{"num_attention_heads": 4, "intermediate_size": 768, "hidden_act": "swiglu", "norm": "layernorm", "bias": "all", "lr_mult_o": 1.61, "beta1": 0.9, "lr_head": 0.00356, "max_grad_norm": 2.0, "schedule": "wsd", "decay_fraction": 0.643, "max_seq_len": 512, "doc_mask": true, "max_steps": 13862, "dataset": "wikipedia_en"}
Each number is 128 + 32 x the weight over its row's rms, rounded and kept within 0 to 255. Layers, rows and columns count from 0. Numbers have three digits each. The size before them is the row's rms in percent of the matrix's.

# layer 4 MLP up, 768x224, rms 0.0778, rows 244-292, columns 0-55
078:200154120060192131147114196090081083110112087096137164108175137138164126087101128146140085127091169139146075125165132115111127078185167104113123166126135090149138119073
081:142126135112146105182129120119115083122123142135112060086148147129143114097110100086143110166140156075170146146177182154141174109125139073123029155063138151163088138145
098:126097135118124173106131163058153095157159195105106147161117102162113118119095093110156115174189145100143147148138107109125172102165087158089108101094125187119037219154
092:096136100116186101125167125126157166203135150117091149158131139115185103076131124148142101055140130167033104135130144132155044177162124112168213103119142083074134118130
116:144149119116099157111150119097183111155171116147148087149195093131143138129125131126097123095116145183096139138133143129143128100076103137155173141075094140223117255115
082:160141092125120144087114142175163110052137135142126076188148132150151174133109095148122094148114151164111170077088120120145105117138184108132082130149127123139053120114
084:132141140148156125119085077108127104166105189140097101110116146152084159113128166135165131211138095070204148166132156135142135140136143107134110113130124049165109090193
087:124121096112159106144122050119097157123130172104110143171164108095141146088183144136140106109126117076171103111124156128145136090172140175133052111131140131168195195152
096:090114114152154072091151148120120043138141136105103178065117129108111130110106093141110142147189136116089173127139128130095151114089150134097110098133144111140115115162
107:186145174147159063151151139121154115210134148148138098152133128133123069121153093149112136108175085135132100136157144111137149186114133169100167195114114132088143095084
149:147116130183121101179098126142175168146157087143115106097159148106153064143129119118138043056112098171109109141166183093140097141130047103115089118140116097215154113122
086:123107163166101192132145141160169193226095107165150127149142142133123146132138169098137110137141179146159130110098143166050139139131160134056129083139146166130180141102
122:187109124067141124139126175151127172031125064122123173146159143108084191111138149105091140092148083143215117147120156143136086141117147195135162111114158134093098196135
077:074175136201121079131142122129137146091143145101132106064066135101129156119140105132111166152125113106096149159130165148133166142162203073123155112129140107171112107150
149:108076111137107077162180086115070121129140101103167092037113123111143159177182103100149131140090088164170150110122149163130052215139118148120094119201088067119125162128
088:076062094176148145158095090090112118084132115095081137091141130099140123108090156113145113100120122116146085107160212140191137153127092092060141134147124108127108120072
100:123122093126125157042110139113134106177130125117136149106104153076076019117130134111138113177101136140159126117165102137211085172085111091121143155087159107137136135143
129:185141143068138033076173073156157086131124087149131129161135126180093180117135125121117170166185121110085118094096142132174122164097154108149189143116168178136129116169
114:110138121100149110168110095101101116107139101144103148128124134098093109118140150126125161084172024103102142092158163089173169159060152097133129144144142158160108154105
076:089065141117103092133142171146140047111124110117157126066142128112098135124170069151143081235083117139123137100135110141140071093092107092135088155162134162162088091104
133:138048095084120092094099128186112126063128137123100116111099127112127075082097148122151125099169153121122110160176127150120146079122151078150122125093141099138095172163
181:157077148149131098096108139155133109158095131128151131100124139145090146111116147191103133129099057120163126138123109135106120160095166160171145132167150159088219058140
096:093109102131091143129039144113160207117119079151162128102129108128113203137151104126113112132106087107151132146136192134112103083135157166128185147161101167068062094127
096:133138129187123165054144096069121076194146146136165108121083138126150120144128134140145150127098093115123097168120082131110136134060120148144134121105146167138164163067
086:142132155158149113152101081181055181107076110107136126111094118115096133130148094109143140169090145204092116187162064110204169101100116150139179099114108135150130140163
104:150123193134191183145152097106158116100142151138129118215128088105083073166133169069139106128129130162117073096117134123214120146164051155150143120107081119120103148138
072:108086095156131134103136135087138149088112139107093175138096126134118121116160189133119120132076104107114037121195158138168145109120171052118144167118135090104104093141
104:107147136117142114126074164116189069114103089138119138102165139124168128203111109126149105104075152124169108037155083153132190143091126095104083136140152146176125092147
080:145096124126150154046150153209128095148087140141159082170131128145174125156115091156160123141106143115167108129113140137100142131087129157108148095110118134104076119162
136:129116131152130089107104188061178133120120142158147119139089131149099151130126130124159157141098158132138138156076152107195127090063193194107184133089082230121135113152
109:053138106130052108215127133123190156180121107110155113128079123063137182196161103120169130140133084131108093063062124115142114177143181168151148087112107142134138154167
086:138160089127140137127177087111166125058161116120172164072117123101171092137144118080171136107110085122197095108146178134123157089127195144144189141095128080047177115121
091:182181154174103097155130144056111102166136140182093156061121150159115091091145143119156153126081128125147124124149110140109107026076162119038140079132153128135115111119
118:152124113136141169149130106138053158117135129139162151094175111107136056169141103096126090083218088112145087154104118092070148159111114127108078091117138089140087172089
092:093130174092098131118193135122149122127137099169142137118124138102117118091144148134129106131171122103087082143098089109081094223103087102160114098122102079133128110092
080:076138084126094176179109149102112154173139131136150118107093130071218114115121085129120071096189119138079122173134163119044103158117126159145133096183119125160051142104
092:123106092107099142106129102119133170106107101078129118106131097157119139129095060151120164098162106137057104116134132166139047151140146163136092043138157087098107070121
068:098163119111135156072107107153093105111144104150163132119181097112103097100101128129126154160122089150148101114093148159152127231109178068104104148140138100115106153145
101:158090133118118073127126124082116120104129129118140135041135129120107159124148131110168138183154211092158174126114091149125115056148116046102117129091133112193188108085
120:119108080088093194149150099169176147141136114163104152135182123092083141147150144149135101106181116072162090131168162133100125161150174156146163107154114124152094135118
108:149137156127179122114149108135125106113123168123138117116133111147138092081113169137146117103179146200173104088146107142087165113134170107138114166090090100123105104090
089:096087153132092079113144143137163074107163097102133062161065149182128141155116084166131129171141087159119204121098144172081132138107092179118137124138125094171159145171
090:146118144081121060151129153096087130085142096100111097119144138176192142132125132134164152125080179194108155114131111154094127129158178191199129102131125122162209152124
076:162168095113133143128111108144185089163112185112164143196166097177127196125124097114104094071179113091156121192122154105098075198165110129137132116098134088098121124129
120:118100173139135171126078138129118118204135150124102113177167124144147117063118142149154097096114206131106077186045088120098126126096127138124073167166148107173115201141
125:161178175174119129140155155125093055122157116124115104060086135160129175132121122120048162136080110150070171158103116121181132184124125102116161163153144148132139147115
107:172146153148122126145131131166085047143146089127088155076132138153129137093104184139062113143074151119110154127122146122183120108170106099115160142152122111192182120115
110:131129104204051143139086146161148181236118119107153116110141122122082066096117145187142140100094113099098126108079131145147108069092111157128168107121124213129120157149
081:125119186108158127128169059146121088111079154133168150126137123174129125202181144163155147079111094121125112140055075126173126119090145128134149182112139114178132079116